Part of a small language model's weights.
Architecture: LayerNorm before each block, rotary positions, biases, untied embeddings, attention and MLP in parallel.
Training: a variant of Muon for these matrices, 5510 steps.
Each number is 128 + 32 x the weight over its row's rms, rounded and kept within 0 to 255. Layers, rows and columns count from 0. Numbers have three digits each. The size before them is the row's rms in percent of the matrix's.

# layer 7 attention value, 192x192, rms 0.101, rows 2-31, columns 0-191
097:153085121090142147102062097128190167121135107183097105140088164152061162116130125124114033190167149106155167092141190133065165110169146150127108103134080114162106145127073139181092169160101115152089128094144110148110097172141127149124103120110166135077158116176092092185156100121124124191146118174139123159089107128150124124131126112120159079126098103092148126041149117141129134124121102082141123134221123159145127137130149198102145066106095156117124095177185075096073080173172127116134099164138168098170060115118090128141149073133125131148103183140129162115155150129120112137
104:122124136133070109123120152117116158123162120175127078139118058183103141200125199107109145128069150076081112116115076158146143088189140096152145103118125170115149101143140186100169145097091064137157104157213125119092139147109134117131101117127088074160123146115098144140118081067110174134107149192082132145106169115150115144161064148095007135150158179096139143116110102122141205113083141139141155192080150127095115128167148146106136104114145164208096144121131097098107061120122132093130112168164124124137144112176146095130183119085132082176120143117123118086142165138113124128
106:173110184121144092080166129129076163135119161152167121144141139157091103112243160142165082095143130189154139178125133124198139114134074092160167137188123143150116149126160147070113105127102164149181154105120133117110145173074079092096094163129112124110138109081123095146137131139122114122164122128132147165035120174098086114131135144142135142118122106115087086082112111123123132063163093139099064134125191113083178080155144112123121128155176107092153143149122171148129141100123102138132149150071149173095153120120179095099171119106210081102094087129066163154109101152089057145
099:127129114133145083151135090110043080163098136129078128120183132085089178110116138126166231121086132125086105161095198127098138102153107108125103138108084114112140139116124146147128108141130092106154183157150105110135090118162155088154176074074066096137140186167086167148111149106132134151174133171140104179119110150133182106152088158127106104116106090171133151156155103160139087110140158124120167126135196137065122170124070132186160150128118187151118130157127127095084135163130167165151122111040166111163113128106137092120101144120136159113105057093138176177124059179072098095
103:199141159131133113109130115154120090192178177141088133117130146148172104177102153074169072133115200170075111126124137097108111089137146153121144165164139132108138137162131152145089101159184165141088129122124148102062071147089112149107205162159134189137103103106082082058089130143148134152133140141193109155160093117144118154134155151134098135125126110128143082155121088127155125060128161143093127119119113106101107070128114104096106093068099090125107109175083108155131168123119135114133108107162180082163115171162114202159149105114073068128244137116138113072145133105155077156
100:148079116114165104122099142152081150103102050083165051160099123135133069124155100138132107155115152107062144162189157156121094109124180117119092151141141179136140162093109169093122129090123139138141176156141188062074165194151149130131140140113139138151197072113122087062104089149172125123115137162145126122131111174100139148135122128147126182114096099170118167120115124119161131136085109157152159126062152152140081134118092136128069130087199179137133106187060139101131064147106115119141127151109107105077145107061099131098115119159210102190123123123133154131121115129108224137
105:121134088122149104160138104094185107147104120121167110105085110153116173137091127171174147072129092135159172092134120160121109172124147140096143123131079142129126202138169117168084117158153127151182147191140103102078150147134179104090128103113134116060096105143104206118062170107078068170151114152087115138149169182163120113133101112080178072128077104119079117146105188109138113147119138083150126129166134071102114131193175144120126117152102132130120103134091143152191175102146103154145092151170145082128128133137172125163155075140134119079140129052035150176145111156073176147
102:113109169132105180032123131115098151160192145121181111146141159139134156137153107087135097096114141150172148163165158107054152144127129023107165147120104104104102155143148116204083118091165077155118104078133146108140158100154113076104157128111119139158146119084139124088136116158094118173138182156168113138120158137088098156157122103095078131106166138142153142071120109148112129177107086113114132134131123131154164122140108132089156083165171104121178046115155136127147145097118115150057134096127154086125131122141149201170148106141123102085111158198055160169110129021091159134
111:083159105073131146113128145110152093117120107087173161177149153147102149121082126088136135083222151155071137147154112177176145118150142133136157062104151063141142114167169158075112132171135126155167110160070162027073185150145117106164124152132149120145106092122164113128084137143154152101153239149140160102102141124076129118176170136110115108160169102175137099087113135111117150118137148102112173166153107109137143088123129164097140126117156124132107166105080065134099144059166160182122147100160156162033117133122090143082100124115133163136101137104126126142160175162117122187
104:126129124147125138179138137109087090120153093114118081134110137127152109085054134134114117138131138133153134105132156135140155178150114056093107115217117129175122066117120148129189117095156054092129144131161152121157185139116118103136137215140209142157138136096129103159189169137166140140120135158091072098146075114158128113095186169060126154152114127073116057145138096111117163167163117099150106133198127091090111100135121155087129102178162135181109118106111166076133119084136151080158113170065201107136080173094118123123099132106085183094143178124079082113123118135171124137
103:102070123105125127160112111169132158138105120145096116042106133090133163175113054112116129131092092116161124109101125073144132130094109125187129127138091119139119062135146132143081127156088132184104105069130100096110072131122135164107115125122126165156209133159104109156153130085110105156128185123121133143131078169206156113171174148182111157091160181179116103150143135052109148155143124200058125112094105138163140131179124113145118140183114139133119070068135052031143172167125162149164164146127119158153127192103128095149140162121124120138086184108091083116154115116116098158
101:139173125095157178147119134147129134077176116143144104119128169154171166138114127176096105129131146086078122157189126097150146146096100134119164123127086094103150099148134134128135165102132121185130132163152071093131173177075150171119069005157109148134151121128089097128073157133132118103174103111100085157138104111120188145178112187133126101140160131083113067096213084159138120190161162136137150106110126135091123145117089161208149124143140145088121134120188183125152193204153110110119113077117122127122136144078120082090097111143134113146199087071148101107152149095167147111
098:135093158133144156144113188069070105137103074151147140134145188153155097134108109131197148099135151053154111106109095122086081098107132158133101095111116148136089178148092104157069106136127173122138104180127156186177084101205127156199068134098125114202126166151113146173144138098091182144126195100144084110113145192132174150109074148156152168163121150123115058120108170172158170153099111125081119150045186122097123129132126107128127093087104064165107138108166099078126101122156105158136113173161139138118115187122090134139110070127121128149125118097144158148122140158117115165
105:098112082123065176140152093141106094117122136089092117119123163163120068114101161163175111125111150151084151150131174128118147168084154166187093131143129095169166143061134127087085142158113136093095155130149103178151127147114173142138129128070118138161112104154153099120050166152097119145081104102073165145162092106062093177130120064133080154140139135094119148178141107185172173140108154090103167178108140090088108178150107143144192131091074160215143174136124032095187108114167150158088167144164141131127112162117105097107158127162173093118120128114122133160117118158155092099
094:161098144111073099114099119135119118117109204093088142156130140165132120086120077120095090124091105093203141132139117123113142087114148098147096201138045137064141105089152141180178128100126166101115131153104089096169091133141121144075106099112075136121106139155188111147128118151176099171125114176123143140159143125168085098176163162129172168166167130181090130126170168105132130092201129106119226107100131112119127148141091123108091124090096173128154125161156128149179102078184165095087124087147201123092117113067118060125143105075137183108125100148124142132086094117107168156
099:166120137156135084116123110089135133119114130069133113180161119109221111131162133095116156145143113125072148106169115109105171132171092149151132093064164150121117145156120080134103177047155131098107097051146120099161148147144107076153153140102064102143131116145159150091134183109158082148036157137144162141100076072151069162157142132133163127155116103178170110141102144190090099090113105141151106176130092173139138118159121151129126093121180133136155179149091130160177188154113168099126052096077150107155144109165121149064137171153109097169150129106098200150133125152075136132
097:146075158169089098111181158115135134083186126102101124170080119117130115146150178107090122110090132150168111099116094120172103183145123103099071091086116120126125115193143102166137109130082091162066154163130144150114110156140071094128219133197109150111118098095104159149168105137134112141077091111155102111070098100103129044130200146185116092102076149128173102137136106202142206140125114159112143166101135151072122159121179149103106134162105103138114194080069079075110138148117176141111137191166093131145103094141130110142141122140147137116150183121097140145094147100159117091
102:131101119104101159057126141122133147160143096113191141095100144157122169160147086172185144095120222147105100168092106166119126069089086142134146138092137164153123174127159129138156128123084107148063120135123116133057096097115127153098135210137093150177115164120107074114133104142147140086139107165133087148084101129142118150113119130144116122134114183098130122126055156162079098139153160164114068101228098106172121155159096163116135101148176125122200111218114090147122100173078168092062147132127123185111145113121140151154062108087101130124128105142154092095096072150139146138
108:153135118067102133145131142160114182140166173101069068107144138110123097101137107123135101103101122106172151183130175121089130145124153141151125170112114097154129199122145096096106130163115148154128094172086122105154150119150165125125121152162087176074143108090147212111091132207140174063161192130134199144142172084142149151046075157120099074085168128092083101117118127147100109103088152165131132075116189107089128072111080101136111092091140153124128113151112128152098159141119131090140151111086112147074170090158127160136138085057137116162124184120123111130063108199143175139
102:124102186102119125096140185166142143132185172125088093130139129131102149060115100181171135119106184094167122095186063111183110101144102036120103184141190178120095139132158107117131167142115163111117127113118082145078171084112141176135126099172085157154112144079124119112080114142130121132153102172138147087120034122130108130188123143153184105120104181109102169101109141123104097115110106130113115173115144118131160094075060146076140129110145152169078156097144107092087150124087124159179117135177125154151108132124122240123142083122147130181193160122094145115128122145170133145
097:143138115109125108050117163148143129127111151153115117103107092061142136133158067127183144119105182147101146090103136182176099163140142142085150076154064150074143128137127103045167134109070139118056121128140112110148124134119156144112122127160129221166106119124133162084158167101128138188112110128098170104123145074112101132124148118122161102111142117155119119132175142132142153150153056129080107139185142091143190156135144106135224096127146153169126121141166169131191088118084165101139061114159088126029144173109106162133063127130119129131136108199080130138133140190145130163
101:142177101139123222180132095146137127124111171121111129124118122165109128164094108100158152074032094160075083069128144121109104052166110137152130111162134081179132129133124116138129203109122119073111045188125124134122182098166151209141170172128157166095122086119122124087108097163141142130157128087102168134126158185124139134179154117155090150132109139131113114110101090117107127130211126136133112111180129117126112124123118129126166126161153115040152119129114134189104091058149131129151113116132071129160161154130120086163110096105166199110088088140101202171135132143104118169
099:177075149151145145093150135087106070113106079178111163106164097077161100133145129085112141107149126116114167123181097159128191171127100135120102120165187138116121173110124128098169146146102087209161045116146157118117076114134133136052143094125111082176152097138112089161062108144134139127139154156126110179136155158096120155186158153129090073150077108112193111126108128126128177101120167081156141116126108109053118112127156097151130080152151157126105097082091173105118124075145143106168097120132115091146167142085106123179178069163173170158117188129076065126143177098100116111
100:162125107135098131144064152137084107110049181183116151169086189122145115143158100190130198133149151059083142154098149074086104095159179143131154148140108113146163131152180120108065150135123122133120078069108127155131122114131141131128064129109125110070150098097115188107167139095114211096126065164194119128187112134160112083161157085121110144145147160144131143172110159170139152143152080150127062106126114177099104127144112118115124142108133183138107128089136121194107168105156137150144141107198106138110122150142121133140120101137050129051119060158170105106091154117162147098
105:091139097162115130127141146104148147215124101099140143100147111165076114109138156110084160120135125145116100170112139109114118166109148136124080025107121160179104073092151196079081154140126145123126115157123128112098117100152096109160099069131165140094119164110127125111106147175187202141088158146166125112170103150116144142152160047094150137104127108093124117139152160132145155141156171154186148122090104085100105108132144128120136060132104089081132139162125128137127091170140222138118183137195129146115157144071080099210156153143181100180098119092087175077089168151138090168
096:156075060151128112190081131109135178085162136098167124132092139068149111167090163084091103133115126118095163100120084105155119073184171146148136183139126127150114109126108120109082146122078180141132113123149117074145171102161058112091177101115139137120112127182114058161161172169185122131131155115127093123171125144092144152153057139111131144119155131170092106122080171145123109101102112141079119088147131084150123199103088164156142140072107147106126118071109170149129089082151104109138169138196167163091164120114141106189216138129159128115133155165107151136104109064145054116
102:157154070136121119089163133174157129164085108131133160206175087138092102087206130075161147111134185180126073068139131117129128151105146162150145157166170078126083069091128174193113139156143078168104106133093118132115156137136104088105095123108119114174123089096220144102146127179077132148109126153084129092154149139126162128148120143101159163156159100152127096129099134129084110081107156120140145198133156115133163121172121159215102144114159165115102079120084121074076143109079128086097147163080100084136163139107148119124091078099172129146193152111093094144147124078141164105
105:136167128132122177180114173146170132148127089156131086057191166185128204142127136110094154134089104117080090123079128163150107132099104147087144122122107086134158140110153159135129081162164147103161128078151147163163127176092102142130162120125122116107165090116083119145134191166162098098154101164139122099111142079137081153071129125094150124134171094196162114121110171140142120115098112130139158091175146193076142117105071126144154120087124175044161134123099191057085162173084133123113074175099103055119117179111112135138115049158119136135153194139135109129179123153136166146
107:143141202150124135138200121113118136128135128109135129108161164164198154122129085142123143142097092169113193170149122073145097141165096116089148107131166149149113075179169130138151143197172096158162128143162125152161140136176078129070132116120202113115176149132171103106139124131067151120086157128110187086075152128090117160128110155115153051069124091114101088114108123139079138118186130150105118154098117129150167116115151120109153106156139172167143072147089118161149090089151154123112120112116135036084106130111085111080125061067140089192098135211104138091121077113136170156
105:090161118048058116140145168150127069189168068158158169121143088106170096163143128135159092160122079142097062076063148098138124148141115099126104124093122167115134147187138103167114085115078108090103103076130072122133125162081153130086160095185145139117167141136113112120063173089112129106156158165097066128156150145121097134159127169137116178179108140122154122093147153141168156106134158074143101114109186083176141168078168134115123162176078133143118155091131089182131110157206135135174096163122148116086114100116148121204152154103070130137140149128177150153147148087131143119
# layer 7 attention output (transposed), 192x192, rms 0.161, rows 2-31, columns 0-191
089:108125128147105123158040148115064105136102162148109138169144095107117104107115111064168152059089108176154105172104128132204084122073136120128127141121163150125156070157171138115160125066163106133134074110163094091132115133165137147124125082149157172121125136163114129145088059115137086088113138125160102164160139126145133101078110108167187184193091138142187141198138186101108117135116153109100092046099137129135107071161109059181115124131154087164149161104109160097140148144178137165149152141140109168161100168087158167152164099110155181079159102097117113093123187120096128108
093:053158143181162130154120101094145147115114083135062134072129153113149119131077075076130121144150147115154110174093149109098062124094172150132138149111168119139094091117081132135108131181154133158132103106119133090162131108184160150126131115121163158177126132116156131101102152176092169105136119118088115099098150170100104064166159158127172158158112236123114080128148094081132056102094105177144134056127150147146147134107096210111095140111132078111098136129094139195182155131160140162143117104123181130128102150131111175181153123122119076074145205173125132172095151064118114095
105:121086102141146122186107141127133148101171056147164153125149081086173145125088105199114136111134101059105123104144125198088137135099151145113154169177104151076166126085122109099203127130190151142131119050086163107089108156153123126130064198155144168130128173117171122125133180077129161195148111103093140112124095101095085145146085090094136142133149134154084118134185149080125159153171145122183124139111058154130094129139140098086074102126123165129146105077153145104157156176149147174134160137111107099162093130113106169079114172106070108138080098180104140135086148102102193122
090:130123153072110096084124139108060094153051075173130149203149171122219146127160105145124109171194107186160122122091153127131119121147122147069120113098173147172142124194199150078140095059123182119170157127108100106123166098078090109179053101164149168122124117103154149123142159133111126145171098115087187119170091174133115138109119118148151165073100183148114168116122149148101146088070152117196103123115136123098084125100132165093104147091139182110117136118111156100109062165114121098116147121119165139087137180123128121132146109167121102127116107151071085105166172106135102131
096:157136053167100133109069127162143166112176129094136141171155094132061149069070157134178122165136131108132111190139142066126139113140103152104107151143186117084107137112106101094183115139103135161161176157084172150057114113128182129125150140214139117138144111114123079145114139168164117098117184146073138107123162117165139114083091127103121139072104111184100152087133152184052152102069071039111125100133183094130132109135118128092113155151120155147140194128106136074147158129128157162134134094157130167114131121136177153131120126123110181141165142067193137118075125087104086151
092:089114145139156153157171166138070115104112078105184195073176086128135097122078139165122080111142154106189093182121111132119174167163078140129151105104138105207137087124153117134173110088118086130114094138116082112138128122203133117124062149138120107093139149109154149145136147137079112165124124139115143099159121094161095057110137166115110063115105180121085092098160183177156089125142097115069154131178118205112146081109187175121135138091139076102142098056134135167139174108100156140154159163118141113088111099173187075131133176118104156157154120062141095137163143109154124140
102:110059144087145146096171102125148122080131077124151134093199170096189107137160153076136144136104107093107125107113148194152118106062106142144140097101137092188137081114155102095137150103114109174167102168131172109060097107112076095133151146152156174093114142123132144149120126067120181080144098116102153117172152134075092162158176118185089160175147149189116089118143126145096161112125152105136127143151140159166149081147144125142143136117111110108146090163202043081057126143150140115148125135142121169087126127049123140097152188095127104097157108151125189120223131089149105129
097:135122182138112071144162193156118145065142094104103109082113081078170138095066159122138128147151145150121124101093118114194082086128107140115104134129199109086157094159140140132185198124192132159162159137168150133093095157104159122090190141161166111134124070158181103117174158121128124130129067181132094135052135139107156124141140152164144083153069130131134171131150077080153174131165101133146129160127162119134130073119122118095100140070087148095122119105100127130113135141137188100186121149103172150174167128130120145082086117047136116158062143087139067092118077121166162125
101:168118138130143109071142135115118127172188096085161080108120079134141165125061125107116115175110093081168200137168055150104119095105099076144194159167160153144171134132117089193154126125140145091118111134127075133128109143110164195153152145142094147152132093109190134171186133078098160104162072096082103084093123099205118108126150128182062148150137116065113176113155140130144094137100166112132141112162154159096152115159167089128144120142118137122112109168093157104155120133154142129169083079141083110069122107089145210118130075066143160112145140168096181149120117074135124122
101:142160112104111142091120131098142109136115102111097132158126106156104090106188128129161184091087061068204101171099082140085084167156145184113128103100152175058177123156065112107086168173132184141158094120144125137172112142152130119129099146105047179102136156141084056111111156147059086143113101159131156172119099106088102130138090086184078135153082123144126127119130125094171151109129156156176131091141140192129086136124134120096168198156106108125123125164185122146095158116147173129115118110125087149166148122193108151083035113155136151100133165177146153106130169148143137123
098:171093141121127119137179122092080130149125173131120185131107146179058123127125117127088124118114157145103092103176093121124125099185128134107125102128078155107097089144125092099178150146207096103123068136126150189132144105126153089121176137144130158084090178131167174137094111202118121153112105111172097133150145155090153124124123112105120196156103164084164134119129142122146124130091086113119116109109187073106148095119155173113095117174160126096068219094162172152103091133167141176085059093187168106174103088114137104149081134171120120049117090121123168151088152159173166070
097:096154101148175149073145111185059124149111169158101169142097131184086155147143149121071145094084150175129132157096130191129170131072206152177091158143202119135149140142189144075149093114118135071103148155109149133122086089090138149127146195174161102112185062163116084108171133105124160150111115151052086143119143134088134098085160111186129115115159085154100143137153184109112137109073140127140089151133089153135099109078148191110193058162138071169132101104115097137094090094161118140166123178130160135122111094099157111137096104122131149093085139144131109102128104102118128133
093:103125102091145168134124149135123153153194175176142158124088135121115101096162081132084184165139098122152141112096161141157157101151077110114096140160122138135129092147142152063143100170143149161102112095133048097082109134178084149168128077138130091144177186135146156139135107196185111099116100134116111139150111125123142121146157116067134182162077127109089123111079133129101146096181196118102153137161063132149147064152132218122103120127169153148091121083085061111133149124118137027097106120148157156113127116136145198066121176146118155136125160159063083141186093110125104122
100:147093123140127130109129141145151104133089164119119165134112126054076137151153094128112116155123135116126091114091156134198157162096178179122146150123104160158124133145124158143128076084064172194138115168139124104097076104114141100146068102121232073107121152157184167091144139125107132095103120099119099073161160130164151086109155135089096130135094065122135142134041109066149101126128143066142161106138132121111148140078128141106053194120143078094126096159091127158125165138104132083106071129143183178145190182207159157120142134138126165097120114151170138167106182109123163165
095:093108160146145117128090129138112112161141160120153127084195118110104124163139140075177120104161126235075115146126135135124181105130152136135145032137117114077169058125172156120131198083144082137178101121086118163120165133143135122180134143119170096184142152070150119141115083110111120081104103114140112146084129164154206121158105130097105126097101141121089122051103110135134144132122196117125076102150083133070224163099128139100114102153132088136109137204100115144104140141082112140113146154151113138226119124172114115110151102168129104099105125139121084085132127179124160177
099:107082141144086139127075144160179161153121066192159124106155064117103117115158096197166130147103145163061107122159119144114116180131155108046182146175153085159106148092139093101128133133105120127112127178142174155120141181092166098097158147111153157120101138109115089128128135169103180147132101163066125095141132146140137123104142192126124136170121149134167132143092167099125150172154151177098183112164120136049107139173139070140163178098090084128127129121177134138105092060109104061113126105164112154138119145103162026124146136069091136160104095079108101165113148065150104145
099:121151104099113133196116100052092137138131177129092173152123120111097110098112150134191151120152095171131112079110117142072100172119138171118126186081091140112164167109068149105107114203151117144147154198168088155160138111095117084135171115085204111170128088078119101145106194038196140105082139123117131141113142110146103151147112110105132194126133158142144168128088151083123108115120140149134137171121122114057127092170095104130135186135090166124039154132163142174134101110107124144149072063151129180110089174122153111156161126151109111130085106099156130090193123134145120147
093:151177169159124051159141119131075110074134126123109136201098142109120052133159082117073109137134128113117174147086150078121142169132138115121156161203151061108141103143076132157145110126135205101155204093107132158166129144123150120163147130157155103194165120095105161157121154145152125161024152116088161143155120109129157092135124170083184100140105154107067134072124108151140111130163118104128150171138111114131093100180146133176127143101092122157143070096109123125088099111154061131121159166189094091101128073094118134103098152124136166073141140097164136095096129081164187146
101:144123150140157108137135084119119122055136086136132134082162181113151122125090203179097194148158117153135129122176136109131139114096095124130104105168113140150088112089148124153175121107209176091105104158178112088118147088077130187095136170114120156148101096101105094117112086102188117131137070109132124050160199100092116085121111104171134152116097170155146143110106141166118121118151085011051104184206097125149106125116153151088096137125128159119138089118113189116113157117174104145132117166174153166151120123150147102073177144112092156139099160165087120183102159137129106130
094:135125141113114060181094122094104107092131129035108159180179090189163105100128126147158134169127139107152128103121135170096093151070137146121081127154233094114117098119088111116158141109181154151092060155098123153161114140105104116110174169180190105153100120191145129128125093138184108087121190093104147079151184155119108104107099133139125127114171131130131128114144107144201104139156104160092101146188078128116170114152156094133078129142162090130138169134138109154121101135090198133069105123127143084179131193142180101116091131068074113126126162116097088168092167108131132122
089:126135135116153138160086126091088084133147095130115200137124112110129089107140126180111117138047106109170172066210135120179173092143185105085096149141153076144152075088143141192121136116126103055162117147156153156133151146127111159169094100128096077128121090058112102147116181147136122171121154165198083102115121143139069123134173164094145126099157086071131065116158157097068066159138180128155119165166142147095147165117084127148076114157157121149120137130109056183138144155139112111099129139177081164184176102185118092102136125105135166121125089126151141120117121151145076134
093:128065157132121043135149126101178156113105081101173109088103174113174176136108153080160063137108134111116161142126055172092200144120116105084152141152153130157165103141155092134061102189113140090149166069150200104181096182112152169075108115137092093135145171166101137121082125110144106140165149081130169096167108039058129150098119076121155137171159099100126151123178196137122116185119115067085135128101142110124173145123099140162130094087112130139116138134143117127125110177120117148091128122116076128129118136174111152115099114185139117127197104122134125166159148163174120108
098:140059143080133105165099142128122168138153119148096114116108106118145114181100149100191182137144117108131103182120088146155123087124132137138140147080189143166122065167097147160107123127198119185113097061127135096120147138086084113153146122176187137126164169108148166121135141104118132099177139197127127060096073086173182133124128137063163136149166100136114088136102151130096058130127125128130088173126134163160059104120163121115223150062109103102146127106107139081139122126119076214111129098103155147155136119137140097164108076099069101125104145153116229133153118126137109126
093:214129120094148070088142087111112114135133128163099132151136110148101138101132128106091065109120083151156192078143074090182134123170124104084144074173161139110035109085154144120118120184131073154096156099148123098196115126160124115208139124130169156171131172118126101132197078129051092152146175158143121106146088103051127138098155155134115140083088121121117089110168161127051178093175107092132116201117145079175143171109134105141150136139179107168104129143121160139152142167148166123149119152127167123150141118139092154131126114133112058135099166073134099126167123102126150139
097:077091198106172136106151163148145178105137172122173122118121094127139134176147124108207126089075153078163189083143152074140112155138177111183171183152127143168100125126113152171137099110124130121174086139132118179141130103094161159101097093112180078130145101135137136137118080112112071123112104121133132074140187150144212083110095139079139109096125133153152122081151095131065141134119109104160101163152140146169130166128118165121126147101118183109130180123120100180167176130148073064139053093104093125056096132093168110091153093183144155101125091130058146134137125121091145082
095:095130129177136103135196094186140126127158124104206182124169138100041134103116091038177103105113144132128138111091124140032179164136074129098103145110098121131107109226114143122147127114131156081097117118109125100187133164119144106141118130152116138130173117139138109129077140128103125091144104180173125138105072143133148093129168147142107110120139162083157096136172091109103118145074113124071137147107058127171131147087135112104103170123160092147155145225100086124154188161110163127160123150207123122159146096104123147126093126157104166159101109076121111180154173097087169132
103:144094106129178128055132157136157168088121077112113091153110163109116139151065158178194121166078102158115128146142139117157131196152086101116122070101168115099146090150147203139163139091101159153174118077166111146081084129077127168148097162151166177155148108155038181124091174115090164154121144123164090099100111134119147159139122149168059142109115149078132165159128144171184125121094138185141126129085121135101081053150155150116140147085126110153115122114153125160124122104165144131098090140143129158121110139138104123179140128130133099082060084102061152156129088206141100069
100:171139114075098112108134090178122063106151078148090154156120165145158098148162124160148131066160092144137124154147115175122100157130133169141128175064184084130112124205144131154137197062097093128134142147155134041085086149192115085097110107114128111097053128145163080105085173138150176142197190114142123195160113067160196154139107133157134082115058137134116108087157139141088130115121124166059121131155127074118141095132180151163115122139131113109140114145088141108084103126165113145122159123182104133120086136149121134145202123127115129110151120112040149105146137138117133124
097:121116166123106163113047194096081126139152096129071136093126170089175144134095144113141158110144107135128156110118118221131166085166180127113136133166142098171175111140120103126143151100135152182101077129093158089139141188163140056074122141186077094098075139121134120128100158066114098134140104138096128128098144117122096123166161147152074162166116105088160146086111072115098201140173102114141100129167091162122117144164076186147136140170115160188156217150148134139165181109179106140123107137087130149132064111088157145075101088076111116090161143081113133152104134106112131130
098:129194093099134107158158111113136088166166092168150161068105135092039188160103094104101109138180131110118147160180118170150116128122146102136153076078119126146150147122156081076109125126112169173170131085060165114208111122140115164111181066054123118132115138134102112136120124132140151114041123168144182065167098102114158074143175121114151178080101116153113150193205093123099132075121117157144131138124088137137100130151153079139100125125126177157132159147119097112118075151152123125151138075103125111133120105139167108121152083136145156176122079180152183164140083131099095169
# layer 7 attention query, 192x192, rms 0.0998, rows 32-38, columns 0-191
071:156163188132157076091144148124129134133130102139105146105172132157123101172112069129111079118112179192131184104123144120088124126160070093105127110099202136151102123133150141146187095150158120144173107099097161160113112154054114115184135138088127147152139128124108090168143085121084196167149175101141100102109065148185085194166137175112135128118150153134203136123120106104064147075119137127139100178201155106117103149116088157110174131188181137100081127091106136186100144112100143113118094080096165092150116146136137108128148058120124118083184069134063107143106127110104177146
081:102120128134164202090125116138161200161155128076167125156157153104083172137148168111163166119160072090133086109105192165141131134083132064122107115096088140064119129093071130101164130137138110145108162103091131142143124111093119133167148080126122099164091124166195128097115124108104083124128134155142181072136173126104187140167131089083081160112144163112142118144152166102120125147106135083132154168120144127070154136104157109115166087158145137148103196113127071175086057126146114147086145096187074107158074181117151174088134166087126066138167073074142177145177142154138095120
089:159080108097103120140128079100133128076067112115132153114189070142184133128122082092129128176109129152146106058093132132105169093128108075188126119159134121158131141104111168122145119120115135091112082114159087131120133069098101116150140150134135094151165130164080144142075114162151125113110162117043110159163118102171130145137078147094096117122134124142147122141128182124113116117165153150208116150118140111066133110198119083146077119144153132094209099155171157137146206139033169105069142091070130131103165132138138131148105126151142173202174084126096119167088058167144149171
087:158152085162117131195110104122138032147166195117135157181160163107098152138119123148164138081094107121105091116114111155128113083094136071133122101162128121142140135100118177106117144136161058095189201132118113156133095098119065120157132109141184101164122154143127121146086124120134109099067119193115123097132104130121203119104113189097094076124138136153119111109166189095141163105153148147130148075146146122167077107152119148127135131120106164115154151161141151173117113116099105108144103123087164144159115178050194131156073149066152172114104137154163191025086149168124099118
087:099194154135078168159178128158140163202140108166142097116102132167129130159116151128091133194140082161167129144156155156113168138088186115135121127159113120064087125162155129180140142134167100193118134095102087080053086108052111125114114106136144113090120118110150102173128105140130126152104089089105149126064175137158121093145052138097095131085165051192121126125111077123126131123146138141146156095122115117123068070126168117133162106137122101157120103163177178128135069141152092108149138053120107118108135096101118171105029136092128103147136092079133163145144124118178170080
100:065130167081156129149161112170142093187149172075124090135123137133128183141082055126165127137164087110108160093139096213120176120155101123103077139202071084100117136141155181178113095105138130120131057132117149154095087102163079147063075149137126133121156184108158131133152143145103157116081105147123159092143103126146132116152063187122139108116135146140147127126092088142126081163138172151161118144195181102157135102163102137166118148067109129110106087183140180091148107087137107154198160126119130131107101130173166123093106099186155158163127108115137161121129105106224113123
079:162074128147146078117203181108114121139123103153125129149134102097181142101105108099181118140117138106088158106124133101123095133104039140103155157120111082179089120158087116141134112123155136076149049170150094100148126150104118110116134118142098160179154130087146139163133107132086086127157093119160122092150126077121121158066151071137156088089140142107112083114082044104071118117111182109158087123156129134180209135142189190167096120105148120188143108148140145101138149103133165147172142140124149163098148117192122167109137055189124146175167070171122076134189159137131141167
# layer 7 attention key, 192x192, rms 0.104, rows 32-37, columns 0-191
068:127150104130109157161103151047100149148136132150139114133052152100114092149175159081153152112156114130193138115135132131217070183081167110103190184156084143138094113092136176128102132103104105124128095123161163142084127090188137107152116162206059106088149135131099146036155166125120104116163143119112107186138106125095152124119149079127121133175118083142117120104122141136145118153167097191118152093070071178105106106203124083134122187117119166127176089149152142092148133126111103106138182098190119163131098183140111076115118118103109108171133160150139144114158110113152122062
075:114129180069102085142055132107157049163116150133152147188135153071096130141124091145191099133126109148086150117209137174168126120095116150105220137140127131107120084194160121139168151151131137204157092055142183194115150075133128148107096120173096176136119123129076135158165120132105144081201147155132103128123103096179091125098104122056148110110139134133101107118123109109128142105162132176196110149094152128095151121127139123185052107055187157110122085133083166156140143128122139097156127118087098123120119131104147154106093112121121102139138128076160127108070096123125131170
100:081130136140118125107085126116107165201106120168151137129086192107165134176103123092130129126177088103087119169183113111127140183146087111101228124174172135132047099130118133099175132112176175186158121065128187156154158135112133125076106144175192174132113168056111126080085146119126125177146129132106155108136140128117175124127093160137134121091159119145127104037114165120113154165133134091113181096133154120110112130013142139105143146119074135075118160134086156143058085122150085117140122144139095098149160091097110083139102153112130097128104165107122148095112162119125135173
098:157113131100112125072156116115142087163111129114126125122119137121093136156180090086114135107154137130133151142032109110126167128149091179140151062107125123152096136174080102088082118146161180109137104154141173105130196105137166123109138112093101128103157133121154130107171183152074129146154094126100074118129142111109171143147144097128153099096188090146069139158109093207127103110094123124122138188138153136126116123109153101098096140129196123153212093123081110146138063108129083213113193121160118073152106040063134091083158142142133108090141125119111180171194123179099173154
097:145148150135152137138118170100121071125098152131121143093161148115124087171163134090098095142157140112077150167182118168153105100162067061140203181130087156117157141113142137102213108094108149131155145114135133163135081102140111110135115142141090099112133109140134118107184132137105120170089131155088102132136081166163131166131126145114138189187131132126073123088146190142078161169108137100107045188179108127143102117168110122226074147082140129118136120125126127144094114064147138151136165112052180154130081155041076163131132127079143125151146112122084124085077157171094123083
106:136117179078085097138083070189178183090131105154162177069135121093127144200083154099109123143103139119190143146128133113143156096100118119144107164116121130186141125126180150165134190081188125135099136028163107141136168183127096134109123113142154100119176121140094154120083135170132094081071132141145140076154131163090171147147115071149139192136125171126129174150180151103126138074115099125129177125144157148086174116134148114108100119162144052149176128132094137146140109219174109113073115093121087098144163105131109102065085095117122092111135144162127117180084147156143150122